python train.py --num_hidden_layers=8 --hidden_size=640 --num_attention_heads=10 --num_key_value_heads=5 --head_dim=64 --intermediate_size=3200 --vocab_size=37553 --hidden_act="squared_relu" --norm="rmsnorm" --norm_place="pre" --norm_eps=1e-06 --positions="rope" --rope_theta=1020.0 --rope_fraction=0.5 --qk_norm=true --attn_scale=0.21 --bias="none" --tie_word_embeddings=false --parallel_block=false --extras=["local attention windows", "shifted keys", "gated attention", "value embeddings", "hashed n-gram embeddings", "capped logits"] --init="trunc" --init_std_qkv=0.0159 --init_std_o=0.0 --init_std_up=0.0159 --init_std_down=0.0 --optimizer="muon_variant" --learning_rate=0.0151 --lr_mult_up=1.08 --beta1=0.93 --lr_head=0.00468 --warmup_steps=0 --schedule="wsd" --decay_fraction=0.921 --decay_shape="exp" --final_lr_fraction=0.0 --batch_tokens=65536 --max_seq_len=1024 --doc_mask=true --train_tokens=972600000 --max_steps=14841 --dataset="wikipedia_en"
Each number is 500 + 25 x the weight over its row's rms, rounded and kept within 0 to 999. Layers, rows and columns count from 0. Numbers have three digits each. The size before them is the row's rms in percent of the matrix's.

# layer 5 attention output (transposed), 640x640, rms 0.0929, rows 308-319,372-383, columns 560-639
101:487487453482530498467446509489512522498523490530495514542451481518473515505554499486475550454462492523576479496492476480488476518499491492554519497467503528484484481503461483473509491524501486498513475518469510566503468524502531526491515514
092:501477500457526526484537522480491463497529482499517487491507479530507503495503498505494526440493512473534473525537472498523501549472485465507483520497472513476508469488501506486490539465559463519533523507543512512495493516491496500466550444
098:518508494499550468501482512528551487531496474510522524432488456469500495488479490524489533507529462549508576521488470482491509548465507454517471502493533491528481517514474568487500526469491522478463463482478484469510512474492500496498527470
096:467544491462524545474535518466515489543493483510502507489452543523493500459473545493514478471477514484567501453494505490482489532509471512537487515531529501479493495533538515468541520547484507473515494434477528502505509467473549528506487470
094:492505457510497517507502548490499525477505488467528465472518505488467535469492471476500542490497553507491495508496495494522507523501506497515516511543494525497508510483518508514461546490560510498505492500489510527508518475524515463536466513
098:500540489519490451503500504514506505460484518503502468492497527482532475494508482477473498516524522499545446528488474502456483523482524514491481517463467518493500545471469465509500495498490494508530472518506467508514514533482498487504481490
103:503484476524489497510514502506482495522465516456514532468528546531490533490498497557520570527508507518491508509486494546500463483496523503484478515522524468469514524540506507502489529494532517483506506502523510521472511522518522477494495500
095:487497458515489471515510465505529480512540480501552510447485531536527528484494506485539496475509477494542515492491517510530488490499519486500554512545513483491486493450509502500496519521551485491523464476505555500513524477478518479487470508
099:497482502522491509487532488492519516483451522521446482507505487468508508512534459514478492520486452469471525512515474530494508505498527508465558534457503535527498499531475497553526499441469469533511503507497490521504490521496506478485465483
097:513492471493524498498503502416494509549504501525480510503507513438488498505481533529522559502523514475507496510499502513501503491510529516545496491514505470467466484508516504485512502517482482477498525498442525525527547495522516473521491455
093:528511520495510474539449431538514465437501497510489524557522548513532491497520535526476465492530480533471516518478530497482505499515534511492484494492512517552533520465454534543516474517440506553476525498525524538492473503536462500524498482
092:546540551484484477514530532512524466474514496489523523477487483454501517504506527465480479514501471472496512508513480490520529522512529516490539535524484491533446493503474524462520515470495509481521499508479489500486486476464478507465515510
096:515482507518489472502506481511534536465484527482471494481489482507488489477479468527524518500510485477488473518492491478494494496507543467501532501482530498508519483503506560509524440512508460545506513462488532476521507490518513491478523544
107:517523508464504510488505523500501547471475489502506518523520487487483461511493484481512515503491548495530529518498474525486506444495497511510528493545518484493485517486508497543465478498526496552519497495517520514495532522495465454489501486
090:522489499497489551466487502488517532499534484463551511480461524556475504506483510523536510511493489509523475494477494552453505499499487515536518486526485521502505519503445509517542444507465485483507451485507497497478542522522507488511523459
099:498543515518488488531497496491495496481520516462537486456519468443440498478503491476494486490546520519474515512518489562522490507495462501489513548505498523532536526534460494499498474520506522492464465523501503520495508479540467501503496505
097:508514494541558461524478522518504472485489461502508480512555526471497493510493497535476552514531452467520496502535500506500508482499486518499508497466518498496516479501557498469497482512496529486456531504498476522499455493485519469488484516
099:513479499472485521564514503484481499515464531488522515470493503513504505501437497502510525492519519532486477519476495499495489508542560508512543499509484491497447462471524493479500557456480499491542523479488485504521485500510530541472490501
088:491479492475525536528527494508481465478474515482452520521527487478503488476467519511520486519503479486523523493479535487505463531508488502502511534489514510499544514521495496545535490549453490513477495478501496516522518519482472524483484546
100:500527463518466485515549516512479432495494479514461560505484520496497537471487502473503449430485489483491503518498509459502475537518539505487556509438509481483514514518490499469476505489514484472523540497506517509458479450492508514473486464
099:509500512527494482504477490482510511479491491495485508461481470493521491503504450534544487489531526476462499513497506465510525478476489522545483524507467505499530471478512517505503471569560506483513543526494555478527525486550542455449526494
098:499497489502479522449457515526498521534516463476526537474491543488492536479494511517543460489553529522460519529497519492488485479518475541509494504524497496477508497486511504454506455534505512428497504522438509503521455523542511512484509495
098:501514476516560540503489520492491514526519509531523505474472499515493519508491534490499498493493493485503447498505520535471493552508497482508469490454514493531496502515463453486515520472517477533506479489476545489503468512489504523524505527
097:535487480501478506502526501496481509527493491496496482481514476491508457530501497533518539513505532534513504502504519490513511483521474513450507499493500491560487521486535491499511456504495444494575467511468572540441465563513491502533483492
# layer 5 attention value, 320x640, rms 0.0766, rows 181-191, columns 560-639
114:496501509540523505495499513472488525530550494532500509478470513482491447483507525469498543475521526498500461492531423532522523516508507488474511498520502485473514498461524535527476514486532478485549489528518533478513503477468453468498530497
102:481480488475437520538494494499475496493503493513532518484519487551507530524512471482501501486462497554569491493488519520480500503531526513488494471466519490499531503495475524521498537444474474525500479516448472465501500514471529508523503496
107:518490500513514498526458473488522451528485519502533537504511509549521438521507521517535528512466490473492509510484512500538523521502496447521496538515520506490482519525489478488525508520485486497509532486492510453469480457508553485494501519
102:470524522495561503493511565519495507458487513474535477557516509506500479522469556506524527504528501511499511428497498499485512499504532514514530496480502511536501530479494493519494548538480501487518466505507501484513479521527540524513501479
107:458481507460504472531513539522506544478525517492539505509530477466502502525471493464505494492503480501493510530508489529486524506524516509487516512486483509465493485473520493470515471487517554492513498543523475510532496506510492532511470499
114:501493510460481489480476490518488472467465527484475525489485463494506510546518512517524535480490490480489497508525493495512522485544529533523510482458514520521510498468448521498490551471509492491498454489465500485467485496501500486492524526
105:508503473536541502467527506507495503492519452490463473515515555506491514481507523525472537483512526521506492532546528490490515509483467505508504506487537526483506507491479498442474524529505454519520501488506511490524536529506502499484541524
100:479553489496507499508505463517441488512478465507472500484463503493480501513475481500449525474481486502495514483519456506511489493492529530528495536496470483533534513504521525511437468508503450493487512527511510468539489532490465499525516547
105:466521538473482517501481504487499528490535507512524512527468480499473515476422483493479481496497478537528463549490494513530477501498448475513435507469475489541506541467522498486497476511508534494481534478478473498470507512501487483468501464
109:526552519507520457523442503538478521524489504490494510539490485521511474529452467547548498514507481502487523523477494534512509479496495542466466535499486509499518474482489434507531466504489551489461492479533477484488496526501513519512504527
099:526477460484448500531493518519485518482518465513519492500511501466462482522465495496478505523506525542491503483473502516464492475513499497435534463478486464535480521511500463546439519498503458496476498495532480466487475553470491476474497501
# layer 5 attention query, 640x640, rms 0.0733, rows 384-429,448-493, columns 560-639
110:491480476466480557527506476509517478494491481526457504463497470486501474490511459481479501482480550524505528522456481479469515491467479530495461496493505486447516501523488496534466470515472493476548464494556520469465510473470509505463503527
091:509512535501517530456525483540492494517529499541486515481540483472515479489507526452525512478501491506520513478472454503533492490451533510500511480477517466506482469506503477504524478514441488497521506485513529522500508492502476542524513519
104:470468566477500549522476493519500483523492493476550505542515511475496505518497496510512496515534517520517519531469476466481509463469435489484494505511507510452527490504467519493455527497490446464535515484526553501486510470509495477529517492
093:526477541526514505458422502520517543469469508484490488481485480530524484528520501529528530511503503494485481475445546522480494523480561481530478490485555478476502533487504529525462505487465498474491532494503502520468486522504553543513540499
112:502482450467499490492503497519519522485536515493472488545501458493513521483528495504479474500506505505503495480520542521502484491523531490551479472471545528529486492521509511485499462522501521484559508494516515450494475540534502514481490512
105:513476507509507504470476482528525497506542539466477466468522530508502545507462495516446518506450499539478458520507509480512536505476531513498539539485486527500527515485495546489509545513497522496520473502490495440502469498499470505497532546
090:482489509508482475437482493478480512527477519495482470514474478544546509498502515469502507498483483481494502496508505501492493527489528485504531501500460488544494492476551467484534459500528477546466509511487481515452513504490485521512497444
090:506488511500482440490503499503483463486492536481520468507529494514511532489485472494535486521458508493494486461485483493502489522539494519523490512472485506538490493537539514501516482498510468537512504507508448483484513476525496516497500503
091:494497504520571479517501507492489488516528527509486460457518531509506506477490510536491480542493520501476493490526464548521522550496540499465487528516496489433520521505534476442495500510509497511503510507530502511488495547550493471509497476
105:489533506510521523507527485504538471544520509530531457433522495505480523464440517485470486515540447496501469508522513477498510537543475506493468517510522521506516563499478522492541531505486508547508499468487497519511510480498458494481498493
095:522487506500521493455507527466486494497540487490477564506453498534487488512494456501521512518501519491531481492503518497548515506526491510496493487528476532461535479482520493521473507525479523514463467479426492505471467504467467534506485494
096:493504495476452480479509477467550501551431526484539462474550513498468464486523500483510435523522504509482482511510519512467475549498458459473477500474454474492515526470452490533516495492492516527463514492501511530502534498503481492521490487
099:491577527512528518499547499526493486483488465463493514562482495545495533470516513480487523493499486485527488505463482532509459496537496521483490525498510537513521506500500478469525495492511495513509514520492509513494510509477512533482436522
103:493538491479482496497533486520505513479512543539492532499453488525517502509503510450507519464472537471529528458490499509513518485489520492525482490495513505459479500521510472468530481500470493516501479488503498458487514502475542503503485516
096:534494489492488493529495511510520516469506496472502524506479448468493476464494502504527481519482474520520494512496492521524502499460518514503496489473500492475512478521520503470471486555523498509560466493546530496475484523481462474480470478
094:496511510515485472513499466448495495489460536476554456447477522504456478526561512496473482473512518505482484485506516457469519498467479488510543498513523534457493481500464475491508498507474510532505470480498494502492472521500530472507470519
106:507510456502502475491493529491528522501510456517470521545476503525483523529487487509501523520515490448475476468512530503507498482545537512485498485537489519491518513485509523446508508497570495539478495470509487483463503519496491507470501491
090:510511528457488543519531445534493480516512519533518510470491491516503492534509459494444511515508555522510539543456527460501496520508459503496497523515491461476516512513506520531497501492502488501528465501533536507461489514512510537474493521
095:497460511506483470536502524494484504494536502480500514502479518495498552522493505508493546499488548486503514534486487437473515465507469499492449524509467494521505477479505498501478490500524519517479489499520516485487508481500460512520516492
111:519493541480492521467558486557500524505509498485507476510504490486463476501499514481492501480450518511489477484499463508522515519466449538516527490484510477452528481506511505470471497499503502467554508498495522487481523519529516506500508486
118:522513520445540529465477496562513505482526489538498487539539540501485469506471529476514519482483501527515446493534479513499494495478475504503515529483499519464516492501526487521484532514501528475564479541456510462505494552498523494493489523
104:498480516528536486472502508521486450524516529504454498556448507509510490518509511535537486497499486548485482482462475493533509517474552480500535511481524453487504510498466491479467546463512465497523479531503519512468520515479548480480495457
101:479504482509501483495519534470508507524500513511494520478515520490528550479508484465490483546490498513480550488455585509466491503491476488547479483492445510533523517503477536499497504476478505504492517533509494523501496449446498497513505503
092:493508486523485489491503480501536458475501505480506493511532501520503481530511488487488491489506516513507516503467528491547469527500496529530481496495483504536500493520493518521548523514519505499520485470495527509500512522507504531477477537
098:478511532522482503500523453517479517500514514449454498516502490491478472500520483534464542499501545524531501469505452504462498482538469505464537534483469544490491470519498480451519529471493474537470464492477445527515515501491525491501521502
092:479485479569562489460517536447499526525476523502497498489534515524513490505506526507470484534524458510449459499473543521484505515507535493474485485491491514491518562481482495512454522496483504479512482509459484537498453495501478512491457498
098:532497559504507486503465517519512480515472529506493504489483527497487525504511527533488501519484491464500509475555499498511488483498540524494507511485507480523476522515504511504496522491536558493499490508482520518479511509506528482511510505
099:511504522505493511520452522489495523483505504489538521506494489493493502472488564486487459480498521529499488480528480549509492475475511505480488503476477494492503492505483490547497511515488461513504550481540504485540502512507475493463530484
092:471503461521537507519498505553504501489544517527486576490502446481497478529493472494508487471472475524492530492442482493512506460487549517493509465515518456530482481550508493505520517517495457484498515492513480507482537480487513504490468457
108:514526527459460507471501480548447515512525462474500535521461542493525492500525544495541491493527517525498459500481479517476505490513509537493475467468486476513528491485467497503474492511511533473470461514504523526489458523497491459475498533
093:481506499543512532545560496533508493507492468498555461489500543475485492457501523499506493503472523554497502510502522501472495496461519520464499538509478497498550514534441516477500469431494494505496477501524519497470483473544475473503477520
101:524527432452542494514486501563529558522511487513438482514500490492496475477482482466446524444538530489514502472507486495456458513503520529532502459489479503537522492509461444512512474512516550476496522501493537470508489517502527456514483502
099:479491488548514502468509503541492539499527499472522487479506517513519448518464507440506455529522520469488507488526505507509525494503507496523516495520503535545488530486481523520469483501481540455516536492507533462456473516539542483477519493
099:483494526518508465463507523520468516507535544540533507469474522528484494477471511518508545536497505466559491523490499480519489523520502496456520558484487515522503502420528475456517532504516498528486534482499499546515509512479483515548507479
094:504477502520542504506513552538525488505506470461492504490513553547514473547583507509539512482503497494489461497507486527492516475473509505520491491501521490489458456484506498505462452462522493518486491492472566508514481507449505500476478472
100:531520502512497530497512531511476508495488493477448489454510477551489496505499492527499494519486512452529485507491476506491495495482529518523497499507495539481476565508528484498509472492517470466529478474549492463468494489520513485475476493
095:475504508508444474530522502501496507531485517497525483515491474512570500460456533510487523484472433486505488489520497488505498519491517449449516530500492501525533500474462527462522566498474505570498551505514495544529512442496466518527506478
096:516524490505485526489479474507512450473544495498499504482499509499473481517476550466524542500425467536539489548487527474528500454473504515501487454506500493461485493506471506542473495521529541491444497535486488495482501496516528513517481522
099:509508516505496515482547512500525510507490454502518488507501506443547487472459501499484543484513483540504503536513451553485520473505472489502480521482511489455529495529508499475502454518550478525438486496501488539482504541490503436480504531
097:510477518484471442468452504524476532513479503493484522545480464471520481512545459521546490512505491501459504543468487495542488529494468509524549480537457504491499493504490550516456503512517511511504516495512516474508515492518504513484468491
099:490501469519506502497503489528503500497457505454512496479497532470480493501523481471507464455537491508510507540564480493519516540501459507528519528466497543508492483509485519493506528477488482477511547454511523505518507516480540463458498457
103:497555471487483522531534496508486514534534455500486458526477498536474527518479468511483459481500498472507508473571510536517503450486555487519485501516438481484520504502532491510496482483506481492488521482487494445502490504543495472540487521
105:511507480499505521511514486468488501507504522464484479505466472486443478494460511516474465527494483497517519508514510514497499480504528499484495494457476502514547477508504509537509444531467519506463507496486529504543545514498500470514508480
100:492508500483489499500481546550468452463455489476464473545499489486483457501529511515515482538498490491466527508473526505468496512499463500475498515529525508522471469490495531504538497504496510470492544484484503519570531478467507484557477495
099:532487500494500497489510487560452501470444458491451509551476485480571486535506492466500535506492520508491486478498517520475452460542479490531484448517514499490514484505515525520475504469512520512499505472470481458522441508480490495517544517
098:489466471504519546476573502466506483521517499498547492522514463476456540482520470475494421501517490498502497477523508509478480498529503531521511477519475555438479531470498477454505519504521513499456538476448509508460507541472507502462530524
092:463498495454480534484517502527514469499522526531472490478512478493473525477483483470467497516441493513503510492434487482461527489487473527545496448522499509477514514525499508500461507525525524510494511511553506456506522488510487475494520522
071:521532502512511540464507511465495538519492479519515510565493489530489491488505499462524503501510475518485491459512523515556506486501556494519495497490472521507507511523501443493472466499507505555502525525496523484513520517528535495491485509
085:524502542480483523516509461519481465469494468502516489504529489488456502554532473489467511476501515515488510531484478491449503491483457481514497462489521497462496497516509507508493529475471498480500494477514530496473470496480548522515516519
072:485517487482511512530456518478503525484504488471515516503491471554499504483515488486507526487505519519471474459473519535519525488503490546458454479507512491496501490490463496530495480451501511477481495472496479453495462485515538519499507510
087:494469446476538524503496517496518523516499471443473488493514517531501511511512499521483520483524483492459510509506576481531470478464542485507457487536510519507508500501513499489485482514478523481534508499495481481484449510554484544465455498
104:484467477478508457478452485500525522522522497518471516457485498519509537484443556513486461511516478546460511491490518513481536541480493494495476496499522497499520520469460534536501560530489503511474486519525460532500497472545482465508537556
088:536486499474490459433486468501486489498504477495534504482550464546473475467499520532523484498491495496502482502445478440528501495464514458490529496531506502534501440477461506482444543479505487537480532487530536504491483483479486515510500515
095:503511523491511453536526511529516501500494560520546481481500496486531489509490534458487441470470450479507499473509514494519503543505523469535484505428477500469506497518553476475518508511481484479501496499496473500506546497474445496506515486
097:534442477464495455536509496504498497544568485469545491553513505538510479493484511483485513487439459493511505523522451503472510501500481505500495508505487502487502472489491510503463470529496529497536499519532448549519508489535503466475545484
094:514522522530540522518537532511517527515510488509545510507517493519498522491487461485476478525524463544508497495519481555533521545501491512493459507495509485453516510439493478493491495497502488456547497502513486577492546505523497510479479472
098:470502546508469503504478455476529528463490498487494483492536499522483515457491490491490496496528469573488514530500487497484520514505462483506522530513514506536518463500525485523488493527478555518480522498522473491521480534491470519479500509
103:468515489491471478509511489485529510506504481541476520489491504508460470510485554486512464516484470506524522517503512480471483522509454492475532524521478433542524493507475514506452500512494527509510485456502512521529480487451507516541483520
101:496478484471544461481529515532487531501534496487493510494501495520524478479489490522492542510522495509488505478488511552500489531539564493466521501502494552500529534480475496518542499498529497479530521489522520524522490491561571498477521489
104:511483451453548499510514502552457506478520519524492520481472452524526490567515538510464493516475479525508524514503532513516499472492481472509508482449524476490512500472515487482537511466509489465476513508469485466493525558484505481495489495
102:527465539515465535496473516495483496542502523484510494518488472442508459519531542509516517489479510478531532503453529514530507513471504477503524498463484522514516497508451485506461464501514483531536540521504493529492511486523481475493472494
107:501501525517488487492502510507451548466455520512509519502538500492505470499546505505502498526450462515426534536471463441505496480501500505477496507519516484497497523475523511485542504513440515554470492529481527524491547517534505472490509524
083:508475465505463459492524538528532494507510508513484553525509527524515497487499503534471464483486463483476518500530543513485416519475502522487485477495473505524526492488508550445505535476506517463525478460497485538473494513453492486476506476
075:494460503466493486456544504505448482542516509536531508448505495491532504474526483495456508522456475491499514469488483449482514486512492498490502513472498511458512513506503562516493529545494522509506495519552499514540557460518508485506537500
078:485486487476472479533536508509536469501567561490532529500499533507489469531461513537512459497493538488502511513489474481444516501485462463468476536510475505508507505500525487529497474503513485493460492504484500504526520494464480483539492500
072:487497504477530520446534525544531556526542495509501461472539491516452529505489512497508506494460490499436456483495502501483504518465507506504497491469501504517538501495515498488523499500485530516529512510471496484500497516529524506533522504
084:526505463446528501489537515565549528539502463532493479492502505511484511490492511449492544481459462505475507492495496487500535499511524514520523543475506531459513512499559473471475524525520502503527559466465505479491521487537504532493519483
096:516483514464557531484499508485463507498557486472484505515506550521502497499543505504529525534454523505476456504509522481533501518519515540468517534483542481507532529472475526466469480522493514527531504483509535482513447511506500499472486478
092:523496487490470500536465460514475543535485505487529514476495467494511482478495479526482499542478494462497509485514555498511533473489494465556437516517456543517502477471497505506558535485499457505520514494531496526477520488517510471453497487
114:490515487482504508523483519514490516491477462456499507522468511518507544513491517441480489544544463489479530474505544570513505493498512559513470474505486546494512527498514492496507503536508507497490512541492460480489486517533449477482524493
100:496511507459504473529525550519483500470557511490513504467490487488500493495510526496524497496449499471495521505506486482521500480511498523512519523507457494440482478452529495534502498499524482498501488518470516504538532541471508490523477529
102:495481467533475494498500517476500517513550493524506504513517494505512555536496525517526533513527491511493505495529539507510480502529491461528484545527478493491514491484475494513490537510461507479503492536481502505484500468529517497462511477
105:487490485473500495482463483463532511467509461471461496423477495486525498516499467486511512488475569502517474489522556516514524491477515498521478462507517498502501486507497504509503478481531466499500495503511528464442472466528485501440474485
100:482452503505516503508514467542494515465524501559510530446511465489524519459512548445463502476450524468518533449506521505504496477520494505464504495509500496512522502514517519539532541458475517529514515517486489480558534538465522490530491508
093:470472463503506452549504500489504562485519519487472504485457516487465468504481524460483483504503494518516488514467474505499487532526497427447487518477486500509489568510528503512472512499453479505483533510505497495559454475470514506493514490
097:504498489452484495487482528507493486520530474505494495509472526548535494538492469479508452522511549479498544497499522465522475455519521500482467500469499448543504491496437480538509493504505500496502468462545504480494480500432494498525493521
109:490485477484478516497493498543510503483468483518493425522521543505484513494483529478517463522538477510469499497466486491477526503490511518511510515496494516496524506487508530500498504496536458548507509491503563523445482478505503487517522501
102:523478456482523520544455525563510533513514503562497475515460499508516525537526494467496533490509519490469494494499504526496445494507538508538543531468488526541522493501490493484502518505509501487464482490473488517482505498479544492490530488
099:532542499511523538476517488502501538489490533465518497465490540468508515494492496467437507474540497492534511490511478473520452494533475498525482525524515526524519500496477432502507483500497494492494458446453455481498515473489513477478536521
101:491523508522507493523501505522517483503454449565537507495508550520503473468481533457510504527491483479521496498477516492503454493554466499490507500469534551478539504514536518478488495525478535540490523483513497494511529507513472507533516507
104:477484566496502501519447490408504507503537494486499528511449536490548516489480506490467484539511529483468488509535515498522485491490489518490479500462464516469537469500415457528526517563545483504467502471512487501504503516525480496500477493
105:532539498539509496497477526530482507499500538450475472507537517483501469505514467427460522499520520481495481505512507530576502500440496519491460483509494495521491442541537480453469538487531484467520514471467543444480486481504528535470514520
103:509505495480481517483530510497474472552511507517460521490516454517510505509497499494491519481506479489509524487505502440497520450502482500486512528516522496531503449489479536511520505490486480517472478532522471525488497484479430516490508483
104:471524516549514488534500537515532506498514482509509546497493511511540487494524505528498519489449461507478514534500497494522505501531508490493508509517501502495519495500499505513472521526493510519494527503508458473538509528528527472476507463
104:468491494494497546469522540506472494473491503496485482499436511515492508491490524480515484486490507508533508494487510522542498498535519531482472485495497453458487511524523475470531491552547484490520533473522504516488508534447509442491520501
103:483516468495516490504532488505483504499552494514497500526480522504515501545510489522560542541495492493507564516479518455494463491546495495523533467495518508492475488473463514495536467522486480496531510503502507572528496534523504459519499513
105:510523477542503519500470516464479505485536512496507490496539527490437471529549487527550494477549485513490486521481515539536519519511489505490519525466495540503521456480455516481515474486468521468481496525501513440531453493474486519523497495
106:475516513479530490501506541500504459492509494466487482484519484504480493507503506436447482507516463474489497521490476482504483512496488509523493505487506467514446500490564495504482503514469536544504484486520519468541536493499482506481502533
110:496510519481491493516541506504470530532538472495468474510472565483514538496448543486485544562480510459495466444531500481502498500514494533448481525500482497480536492469515507487487538467471507550490479520503449504535491491464457516539557474
111:505468515476493538497477482533490491484467531485499494503526498496502486500501501497536531526495458507490539495538519481519487498513487503478496536507535514517539524505496505479551553497510482492454565480486475524516508511506482481544520501
097:513511525507484518443477507511513482478501437478494536524535529516525504491496491517530497500548510521505478469491500513480512474494491473504468506518543454512527487495498508552502471475520518518529472525533510490516482515460534500519512471
106:517496507529515540506488480502432482540559498484515523478494513468484509521491497496470465506565529503537544470512495553548489505547487488497489514511477502511497497511504501510505525478520465446481550492485477459472510541525515517473516495
# layer 5 attention key, 320x640, rms 0.0724, rows 192-237, columns 560-639
092:509538535489532537470488472486512502506512513540517510480491541505496461486464511488492484537446501529498502530471531496509520493516501507535460491467505536487521512488487549521473535529433540488506488514499480479534485509514465567514512521
075:508521502487508466566507502518509509486459479486487505513493560503443492502509506524512483505487489500493493485527505517497524501527485549465478520515524480432496498518477471483532439513520492506464480476469457536499463532506518480488484490
090:524528491494455526502515472485489538520466513560488533498482538488474471502499481471455497522511517524506445513491525480520504521512482563511469514492476478493525557521480513510522488489490515512499510475503448476510494534520447557483516510
087:487509531478523482518512485492502502538525527534476516466466549497515479516518485471493492512459497555530512503450466540530544499532551508550455498486493517512510539459511499488508475546452507486484542515474469557518523467525470484481496511
090:508531515511523477524476480499451507474532510562455514484515529519496478512487542517511488552463483517520473516478497520512519540491487523517528505475482536449511532496509489509510511495447521512477507490486488525507514505529473489492554502
097:487488485485487526490512520500490472508484501531560528516488465509504484475507535492497487483507468507470498490518555520519494523502474486490466465524522522472563482515505499485506507510474494483519518535506517495546503495496492487551522466
090:514493470487461515540486530488487515496481466495497498523495488454483452514545520506522492499478476486526509480569500471518474458498488443525491482477475499499518524535512493496494487510517500506524473532521505507492520480476506466460501514
085:486477489488451500486554481524482483519521497518492519488501495495509459498483526510464472512468519516529531466542541498483475490525464502510490504521502513486468498436494522501524489507454517503476475490496460514488493480475489513480549483
102:490498522539510467481478483476486490534527519482538473491496512515512491531530472499493504527494508470496499504500478469489522445506502487515487475528495539468491478524482495461481483502491520452507505511522481489468511458503496480551496507
108:474473461468519479500492500481473502528517532489506506547468492509500521511467517550440509504478520524483496524530506482521526517467523515509512505556503500541536486495480527544521518500466499489514530477522491493502488540475520567530483520
100:465487477501470508494482472525514516481494423460490508498509491501476503466499514489497479521480508481480523486492493509506462455487473502519473499457505457518522507523532486469512465492473519507498536515554492477545526499530531516523489548
097:443494496492504524504525517481476532507470501483418521493464502456481485493535482516516483474530569506460467480528456484537493497494513539511480472490508506497480531531515457494522506502443498479510507496497498497486490518497527513512466520
097:530495485460513486537490493576495486500496486498514478515466494499483458536515508536485495539483517485517493551533464454500503507524508527468521483529449488560528504490510527496475541468506517478489527512528473488472501498531517525493501533
103:538528501521513517510506493536525506496482472509477527451506497477522446452550491471460527521523483486505431518509533488507485513465506513527509478479507462533514504527477465480520535487526509506530502490527515480464442470491505481456498546
103:521472461538528522513486488517450479470433477498478488477475472469539480534536496451515500499564468517548524508550525487488482450494535554533490497509460550529495479523513521531491527486485491425497493466484481486520485538536530474490568489
099:482504449517485470464472492515517500456525554522485497531496509507496520463533469497558553488474502466504481551496472542509488521512510488468545519535505498553460559467506516505501539421504515483504511517495503536461502525488533492533498497
070:529491504514517523501496507495498508518474486500513477498489458482532467517476484487488473445491504531480511476483531472475511524459525539523501524489527511549508486522535485535492521520464496467513482558496537442502507459490474485463499520
079:480500491502505534484508488509497513499506560563475524547525497497496487459504510501492525471427500511530496519480557522494533486475514476523457469503485494534509500487492478469485504507472509502464520515502514522474510490520499505525511494
082:498463528503504540549501439510490530480520474534471501533505454535490468530474473502492449495518475550469491516453512493506496532500495500468460493470512518535477453514491498521525506517514514506515469521510530471485499518496474476454487493
094:512517499501482507508496485468507500506515541549545535484505483514500505474525505513471511531425527522519530475479524457523518529489485553508464498506510532407499525518492498487517486531496508521496496517529490535527489478467490479496520517
093:475464514489501489495500488499504444481537499509497499483459537521496524502481507494455475517506516494511458530505494493484499490496482518477499491489512498456498530489458508509560507506504522535517483499492490474507473492508494484537546523
092:475464500485471506492498496524522525532507454465493497464494487499478510469475518462527547434556500525454512447536469492474439471514502521490476481510516555510523477543479476498520494522532473511477531462466489536504503503517522476474496516
108:522526496488532511510465531499559492482525520526518494499459530530531535510484537481489501485477507524480493519496506442541506479515511528488495528502520536460487490503505559525546476501508519536464507494484454518495478500529446525555564522
093:492473478501537481502507486515510461495497528495509517490478500511481499470479515538485511505498515554474443484477511477492535518508482494506505507496498523484480535481490497494480536561488523472537504494492485488541473486507460466506570542
095:539486473493504503474491507454497522505507505487500465518493549507522495469494508492523513497508525483512467498521477456498510499483498472465521519515476505538539469518511488524509519495515541466478519495529585482479532475455470488518466443
104:495532498521522517500499485506493510471507489537526522485472520511490488519501548533514477502485505509487524481452502480504544523477499489479497489522517543464495501496492527492532460539492496467488575540481469495532498499473481515526525520
095:495509505451535520510513489506498525521517519496499493534519445499536491456542502513460469463474498501536514481488523583509497478494498534526495507485512523536498546495509510544503514487513484510503508545526539473537505537481545489512519499
107:494519485479495458520519495507478528528520496527483507543500516491538476508508499539521503508501475470493514506499518489477505522486535484489511482496508528499516505463524467490509511477461468508450463534513467485507499529575479511493469562
096:530451500470468496506482484522475503497457496475494504556499502474501503479521531552509517467534486457501490474506489469496468544534476476513499489482468511522488514520523494504482466514508519513510435483502482508539470532489477484473505526
107:479475474518525506508469527485515481550526470502455496526449480487456507529519499470466514535557471511519539512489519530510455490531515499495497499504490477533489500543515490551521507538503503489499484479492456490431455517492551537478485482
107:486530505436490513520519527489477495513507589521471524464487550502503528508478480480503503498521528467476502477521508506523534500512489530497528472494471463511468493508474496482513462465476511518472519499511473480462492543459474565524486510
099:502505560507519505460476502544471526537521546521531528522453535517494477464467490482479531510532476531493495504480504497515497534464512508513468459497509502503515508517544490519490492472500513487499474456504532463516492527468467518490505474
101:501481450471464478519485542479459485540474492551526505528531561524505459518506521498528542512511473514448510492499468547523500460456484488537498519503525461483476494491463488449487506520543492480463522503537488508510483529527540486499466472
093:478542517480450488498529540533455515459514478469497483497491559501491514505538490520485504504464519514539513498486486510463510505496469523448525518493511515444472526522567512524463464455464489541497539513464469535496469507463510491472509515
102:488537541529522523504527489507504513478534479509539540542523514496494497455489511508512551497504509483535495501529477498485511494494520528503469510516496469481523501536477517463488532515499479501499481500518520447493572485554518472493508478
100:533485504525477532484516484489455481482522495501459524533492499496482468466488502448470490498497513491517434521520478502501499464513513525527490475482490523451517471510512512462494489517486482503507467479513476463498480472506502464452521507
097:523479492506476527552537499497544499506477552498502523516498479522494512468539502550516483455500486479497535523492489484462498506474484565450529520465481512516505516520515504526500484488556473490503505493468492540502472549461504495500463527
095:533489489519465541528501537511504500555491514546483500526508535530463502482509529499552500491477509482476516502492496461467503476507474561511499550513520513481522503473529525497511502518562548483513526484491513480471506486554529489448494526
108:487487467506513505529512473514506502494546499486514548464500475532488472556502517449476487519481492511519496516507496495506473501520541540502491537482536503480449480483467539476515543521538519477474528533538516465462491515527509480443502524
096:532498475511466499501480525526522479487488493551490463442527457507521456481512525506472480488463483498497500516486519520479515507457458492520480471498499477483505483481531518491532494457481500447505501523429478498522553529475520504482507507
109:491489484516518515433423481487521537520446497502485468485496496495522482491531448502493523491465470481505480512457501415468471491514535516462535510507496496532519470491496489554481536498526486498496479465489511472512491495529521512504454504
106:504525505491531482492486492538466487470475501500536496533476471480491512506518512494464490494484528513518572499562495501500483455486478505505520493565487481485452466516483531485511508497486502502522491503504492521513472489521515574508490519
101:531520486530495532504504501470538513538509507493559519500486498433550500488509538497451512473463482512498483500520526443526554522503515494443526509537481509496519551507450513489524536509519521497465492513485509495502487510483518505494522511
107:537499505575482497470478477516487480522443542486538483530516530543472518532511503527507496491548509489490500542508490457489456509488489509533531484549508511427502505463507494488496551529548487486538510499482492528510544526466529507478470491
097:556506474485520532514477541430473531511450537506501493463505509512506424512486475501476478479443507523473531483514490510532538487444473488501511510462457502496507520479495490524519476541465496499499479511510478495475465481532502516469453484
100:436526483515476509483507485524511475532491481425520470496537486506501491523535460521460516489525495514500464536532505485515475477502545488522498514509508463511472474497494534496479518480505518478490494472506509502489495481514500476493465513